config.yaml
n_layer: 15
d_model: 64
n_head: 2
n_kv_head: 2
head_dim: 32
d_mlp: 192
vocab_size: 2961
activation: "swiglu"
norm: "rmsnorm"
norm_place: "mix"
norm_eps: 1e-05
positions: "rope"
rope_base: 10000.0
rope_fraction: 0.5
qk_norm: true
attn_scale: 0.264
bias: "none"
tie_embeddings: "early"
parallel_block: false
extras: ["some layers without attention", "local attention windows", "normalized values", "value embeddings", "hashed n-gram embeddings", "a smear gate", "capped logits"]
init: "normal"
init_std_qkv: 0.0656
init_std_o: 0.0
init_std_up: 0.0656
init_std_down: 0.0
optimizer: "adamw"
lr: 0.0026
beta1: 0.9
beta2: 0.98
weight_decay: 0.053
lr_head: 0.018
grad_clip: 0.5
warmup_steps: 244
schedule: "wsd"
decay_fraction: 0.467
decay_shape: "linear"
final_lr_fraction: 0.1
batch_tokens: 16384
seq_len: 512
doc_mask: true
train_tokens: 115700000
steps: 7062
dataset: "wikipedia_en"
Each number is 500 + 50 x the weight over its row's rms, rounded and kept within 0 to 999. Layers, rows and columns count from 0. Numbers have three digits each. The size before them is the row's rms in percent of the matrix's.

# layer 11 MLP up, 192x64, rms 0.168, rows 0-191, columns 32-63
097:526427467495483510499541464438548483526486581566519556564677517499479481556478519523443489494511
094:497495492384522538527524483575521501610425518604475545465508488485454519602420489360485449508550
103:484541606548519496529519466514523555519556500502507490441606421501458591483462405544467545467407
104:511553560495532465575494566555495380504446539441474484504426532537492596452477497454405429554536
104:507529535511495460472453517541528478524635410450470492469405556528469534447421474520442552443492
090:553558525522477517591497486489526493452484507451407501369475425477409540454387547500430500547606
101:516579504511410518469505457434457512456482553533545546473599467603526606494487534516533589464510
087:530482602445567542529436484511476432440466471497394473481449523527442446479548512391442499491498
096:581563487495545501527531437451527487566496564572525606518508484488589514492489506525493568610478
116:503452462553473571473409571405483573523529530554512526564569490411531503504498540452437454461421
099:436570567483588511506516526489442445498516574574490560508489472479511581472566511470523545469472
098:483475535493542438494525485544443465538483513438419477495672531587507447531526481460491476426490
093:518465420542490500545504456502477536461465543488483489474462455524596490437528499490517510414561
099:517493498507565471465487495496443450470485443458513452451419542362444545463455429543583503464560
105:541528500450498563461511560435514495592441525538387404561484477536511557517456454532535557555529
095:437523519634539518545503561559511497478482537485526497479360493536561481545577499500521483436524
095:596506555400604396484501442553518341528412488536480531509473549522490466488494479506562482566520
109:455510458552532532458497476557559460602496531480498541537529491505464505521517484588558557542464
109:536476492559543414572410486484542509483519521604478454437517500522600526495486394513385473522527
097:552421567451509448448493503470502466539467513494485488512508516445474360548478380554516621558474
106:494464463464428600468567446551523479550560546497547472505491482459455433475483523524431518511523
097:548433506499503422436494555552522547532542472358522471539457540432477491497461512468464393419453
102:649554499508484536519486493491388504564481523574534432491510456453561440441508447452496567531468
103:463370509522531481611520442587483507505468486487436464530516483486409525542586487506527492495478
095:548482395536415542482530545488508489537528466488481534595576509406397492437523526516582497582475
093:572465592501408459496497538479402426505457558550483473508507489403590515486539494468522476481549
094:523467455550484509485456488562443562522547506529543564586519508430477449506420455607510507508454
102:443483475559450380458474550566501511443534465393492455511550474489542558506504505526452465519470
099:496503545486440543475586379417472554490515388426548516597506507475600517478434522559481538513474
096:473489477562501548452471422572512519491516482503449564548493513488477549470497477576550561537457
100:496489416588533531514496403424484622483564541576400496558456484476550527467461522440457470545438
095:491510383561567529454529411516497519455539538514475591578492499472501443394518490526510573460489
102:534495499596469459542550509436429481492489581492506536530509436405477561488512546514466564576533
091:453568563510547482501500558386448438514476459466494381409596513472539532492521502457603504499451
098:480483542533542558537484473603499477470542462519536511493427490537520598456464514531491504500545
095:531456464412436463406500549533479469485516502519512534464455511497444542532441509494494443392540
103:454547445569468431538551522542455483577485518583553532404433504523475453420452524596462491520530
104:484468456517525529486473570565487581429466474499406418473516488535560457399489522516400410494431
093:533522409506483401542478466532504446463459517497479519496517514603560455482571540498520505475535
100:544561538360572493542523496572500548463538543437623553482500505459458553568456516534479548467503
100:518473459505449453539477521546567471581499548468423619468500494502430505542471413441568409589530
100:504568481511445517570451412552489415478505482495521570437558489506509439433437525453523461432499
101:518520358388504462575480564516465486530501527540497463462492448559506485459558511568527519468500
097:494494566523465466367484509531492519452560504464552465460563489523487530538501428477465466429519
097:518490619518444518432470488546527505484504443472537510480606524558481575434523485482536449454539
100:553473448608513556516500573475510456478444585509576522425503490436544490483522512573436587503552
103:446526494528546513409500524536491571480500441565534438532506507487482551509615421454452415535520
101:427550442542384509475463431552501436581504521598537426545467488463538564465542554588512487476514
095:475509484585535565519485489459514472453535485451476537435557495520580521482511509542451410549453
093:462529433489613465462474494498500527532531520555562535496510471479532482438495485476512423446468
109:582486468594549459547465530494507515433389502556452444486535462525538517431511498477538518507468
112:421500520534540435616508503544514485629401544548508432449447473487475528507522488513443459516521
103:482499496434457549557494458484420499510528509596424524483403455502501379432478614442492391473512
096:480570532503465527454558529485519488465467447517454557584518517561478517445614478466485449524575
103:538463481477466510535452593549501532440589475503511565547544501421525499566546505639581563501482
099:445497436470559570482514364425545473465521382488530377541465529505440525433513530475394480442445
109:535520384522490421474513495470521475479510473486469468492545571436478517472457416525579473490395
098:413480449528471440501531452489528579487419500495495525528464550495505522456467483567595522526468
092:409546524456565502553585491442511556540480506580428454614547492520376549480513480432515567490451
103:422457562383444551516481471478541469558572492461439551482544490508473459590464478374494585528588
111:518557475476559502552493482496505448429620408541504447389505485511435558504405483515416548487414
092:439563522474412502439443518547532427517530556473504495511488538395468525418446418547409401448462
109:548529652469561488500479485485493445502500569566393463484575474559502475466444444538483534460486
099:379446386477601461560406546475518476543389474496479516461513500497523497529489524488483459498506
092:512454563470438515492573621575505537449567624443484487542597486489496452477490552483473586444615
102:423481612534486582510432447500474513453543480471527538451462482473488520522469489595522484519612
109:521557453491486506563481529533465553450424505495485486505468531528503612540482454548483552485576
103:503522529576481458557459568502515541403483495412513476599446495419446518515529464540587522600482
110:513510554467495503555516474512528466495483523458638473445612538445523476496492462484469488433614
093:542482509518486411528542477484498537580590411552526590459503550493387380500492422518531494490477
107:516479387514538434485492539461547634503476551595470553405514476496477482491526544421541435429493
092:460490538522518478547502453515509429516506458395539493525571521432454448527536568463489500473536
094:420610454480481532436582538528461453540557499551510400502516503544532498529489490458589539424532
100:536541512540417537525583556617499458490524545433596464567502466538409514539585524558504447553404
101:561572485495569509480480426534483532482470564501442601493508490505460473545468495518472465543499
103:483517354479445450488550543455379537500582509509487548500456542539535471424424536504411507436538
099:449443484525515403530509501476516500547439527556532477576443468466483586563389541464564446572435
100:466492496483546548563515555476509578510509488430456505585517498495553499535580470578488376561480
102:469447568555499575628507528467436462530589495446500511433552528485559531426500426439547474507483
100:507478505502522572424465537488434497455531395491589569445561539431522513538489543466411530454496
097:467498459524533490544542453500495472505470512495530541444544516501540466534511360589482384583505
109:535512457622509556477446439499483521465451610420514525514461539512460527485538556476490488513468
093:593568367492457488455508542431528524455584541510543445407534482434502514482538593445601543498478
099:508445506486482549421565489550505616530538599510406461403582502556465418531550479500463519531533
102:432603491533536439486460509458431540462547542547515470492497435469480488544484583564449428511457
099:509439524468551446552579401560573541494454526494555489532563488477472536518537477496429491468548
100:455477477561486484496466432472539515478510553512496383545504479455599427540464473528542456534553
102:490468491484462532496488566592508527561512482410466439527431515468460516610514492525508372478501
093:489488519422482501477483515495490497497402475533576552532441568552481509576557508598520535545552
103:505468399565530562509514593563569490467436449504530461520384411503428463464520527477424503447533
106:569539533483343538492531540523498448488498567451456456466462466476514474536484553526419543461434
099:516506518499548539476540400546431449563479470515419503534487531485471562470479540520522483549424
101:483483460486517464543437485576462376459463468478404489475459516512516424569449464467379481526491
090:505518541521607498594522438509472566508442485500378467391489448545569487481555524462422534487524
098:504556556506554492529521586505505477463489522433510462546557483516520567492504463504559490548540
099:463390528498566463428531557492478524525587523378463458550419513467556519540517543485525519449402
092:562525462476497499555530550462545533622467490559524495553428458474479436558534550590492477599528
098:496483598556460510415523461441474512557467471468467512514497502554455509561488508537608385475465
094:474491536564431492455495436453496525487441561552496501544509478516516541525481467490512417494556
102:515499462495544556550572497594556486439506474441517523481484548521530475531559441472455490481676
094:506480445473466592489536471492465456581580534486553548503422536484455575596631564526513443529564
096:459499436510435445514467511441573535528526550430552535575562528501405516491540555472550562516478
097:501495609430581511448495489525497466456565467538485539551475525542475502465512550447502521413495
097:538541504482518521512446536493545453474465586537604503446453497545396497424480531515515595419460
108:445486525572478434555460399586502538373485474545465454517559550504578508483427546579438518468474
097:482505515501437564533440581445603509501437447442504505492469534488392429484457502501428402488472
109:627442470473427546544471532487533545514416509440519578567527522515412383466568507491532460460559
094:504635440560514553521439490562470520471493535514474492504487537507489507446540487465578510442578
104:445450471512450504499447458424481579501589574578509502590560476537578494493444429484472402460432
102:473463431424536519502510401515446518451545468525507614549526509514442511495418475555446500502414
092:555551577448447564544468545504522510478527490515508453511575441510539572493544560382524438509475
097:445438513529406540569507485458431470508485482578424492501546508394570504449507495535448516416452
107:489540499465641482492489581520462488582494487493555518499408610556516510539425516517554479399544
099:556508505468522442579582471537573469598447528615440559442525471561435504499474476517529508571492
116:482542447505450517451436537474503492632507501467522517424582541519544472494545405556579452586540
109:526478455463460472364551456493489385536584441469431472553478452451469389466542538522536428581539
100:506557423561434529472529452485455459398489448505605547490504482436515538543475527523575551530508
091:488629410494602506528561573595523483416535589486474526562482478535545499547540567463481448567451
091:460508402556543500533477496474414466423625441488512465491481547483588549510540477536437487561424
103:454480596474565589496504553455501514579461491513537408475542509568492460427456461458431426485600
097:572550455532471479504447520468507576562413439546518571471482556559520502422432491617517605463544
104:530441471437454450450548404561487541548407486584516559507519521411362474490501536541547603439416
101:517518618574489428471460488517519508579433468597546460473499490495468507468495436468482499422545
098:447501486547374444571505556563490441541408528471533550496431522474503425567506619546529446487484
099:481483465612431545611535483537477479550383522530496549488461490560518612496488492570469566531550
102:484433519437538529555507425532556612474465501456585487556442507400464470591462510533415506544552
104:418513429545578490543494485495478540451484521597489426459482518529485494435507534454495513457520
096:513458556440454447497483542477442467552584426472534604560464516460449517574441418481459473476532
101:466526487576435524470451555477580503520429456465532502443435477502574604430611425448486387528404
103:520505481578525500536517490491454469442511518590493487521468492399443504372463556533534580482534
103:535462508524509547605536518467544432552485496466438538486502462505383520519456571481446485488629
099:500447432524425474458536419430502526458594496465455542491548490507432554551423448420476495465523
095:505480501544505542491570500472489466453620531443484488634442496483503506545478442471460443459402
097:579525495487575583444400538546466474493562502491448522558497486564432553471458499500531584507498
093:505511444417469379572461589510524456518549465516527478461472575476514479574508448453548497482552
098:450412509448611488497478501575481471552531405461573410485430501559397480476465501492515541485514
090:480532513386490548455508522408435556430508552541504584517553497488504524492480519561453590473527
094:494464554589498449487450573541417468429494438460596504431473516474485563474533446479450538457486
104:456571567619554431494523395502446434462495443569447515459548499451602464518476437427520423507508
095:547537542516493557525541481607501484503514486556418506596493547582540448512609480531563477445458
105:474470473479506459442541502488449516572503458510551587553388561526507491572528478457545479651448
096:550442518538475488448464508436666485517529540479586499532480513455510523506565461476516480507579
095:461606506447576440516485482531485495509470555445525518478576428486392618531476458491431536511452
096:478476453482605444476475508523440513535515516494467486535482507500457468464489511531510470515449
105:544503475520437377527490533532431508489395506540511431417510518432456508486516493496555527453452
103:455516479423564507461461583547487530477482492428506468424460469438538463576501579479459567518426
107:534481434538504579551491479483403559509545472495444488412504532553539420470499522458415523490392
103:462505482492552527576431464422597399487478585458425487504631471519439566555449509515439478532508
108:457631541507551491431466533467520626550510469577491425542520444534553531439455511485406537509377
101:565553546507488462566524445455495526594422456568571484498409495506505514441487474532504517446513
098:505506531491490571528469502517497501525475503629456436541581462490431450477450503559570536425490
104:486533447526451561551493471499527434529587550476420457466522464482566527511484493543454525465502
102:446421463438484480461499570529490421485463528509502549427515485529489451566526611537462436566526
098:488519531565472503545515481504392517494405506519621585501517489513497484438535590466568448574545
110:561451524483493512480540572493537506542445573482462442507533518617418462535496572399490518444561
097:508460579504542533523450557464443471530587448437436452530578533484495320577435514535432491503616
092:428483479340603529551460456557489577477494505503507501575403474517516415554399493490436418486570
101:450543526495521486532521566518462512481471483463533454405520502599517451564593406445450422524513
102:437421514587538471489550496572545532608532460574475561550470556559573531509496539505612508505533
100:481464434519512444545478460438601476487392440464598488479501538585503510480514532531548601415573
098:543471501519435554525571535492502498438485578515555553574575476433539442536480509444541478542435
106:548561576455504552482469541423519482482576492537430482584580475505532526485475542492454514590402
100:460510547498432449486520519484448550493519503445509427549557513410506422481506484642547520531412
096:564559510501465525536476626491455490474581501502477419477566457414537511489484478489444394449484
102:624502459462517585576515586577399439450496531480472492504543497430620501567490577436504497475503
098:476520481430493481536455495480564534507464530465491526484481536475480445570380436598491567429536
110:402525500399505482546511432530496508519440478467502511510434502579533539517586511528473543569421
094:449493637523468561453567440407466567605539459419512420532498494556447539508472479529569563455432
116:576506563521402493435488508542498562563548510511465470552459535447625523525475481511528505537401
099:396539482539561443453532452534548453426478510480543474599492502532473547481521497481542505387609
112:459513503466509484452463484544598415570493483493524629464492483561514582428472487535569476457606
101:541519525654517466437493429499483531523588453536591513447454454548530520418399507505459472560500
098:444532424441457596528510559515450514532531540472537466494519468476532533494460599608596475565451
097:575551455503509483546559524536519526595472524490489474600431506453434467560511475504451499551538
105:537425537490534501471478514547476568489448589478473588527571526544533478536590499380371439499473
100:515449496517439456523530475506435471565554529494581517490534485580461556485534505518449488497422
096:454439534458524474381485433459452562582470446553484569562583531432498421476548517504474359554534
088:488547501456555459502397578526422520460498402551512463534484537520474494450482480483432552480505
096:492424573504475437463578458510461518537511470455551458515582476493481472532571502434482519402540
104:445457464582494483514428423442564543496476471499522531545521475512643556392543540570510471544523
097:454536485451484450503414499476505514428440446512549502465570519487436533482524545553535429491531
106:474556478464454535473493473521438461532457456469420463502540528408499470494439488618477543480484
094:569524425502503609520546443523477621571463561429580451554457525477613462550478477492496514536540
097:549517495509477471570447453488474528519525461637462505378490484560533462510568487526568480454544
094:424590508517475467523474517479484536470420438570500543473566531476525547412490517489486452452479
102:392492524570582521592489469482520468571559506515470489500544516456518513556395458516488437580474
093:402507464433402382524421475499463563459553477518472446513445533466530492469457479509505543507536
096:421478560523558427555576454572433513455533505419467440502464488558516521495493427513488515524488
106:571526530517603493503434435432492484545477426456500482415528512435443568475454548598481456418561
107:450468500475507483438523514479490357564492446444493497578545535536502429547476530538549527576495
092:479541530561495517441538548485564483468469458491546473466415539501418526457558487491598491515558
109:454445432525549502533421478570469407519500478507329488525541553442505525419593448470446474545431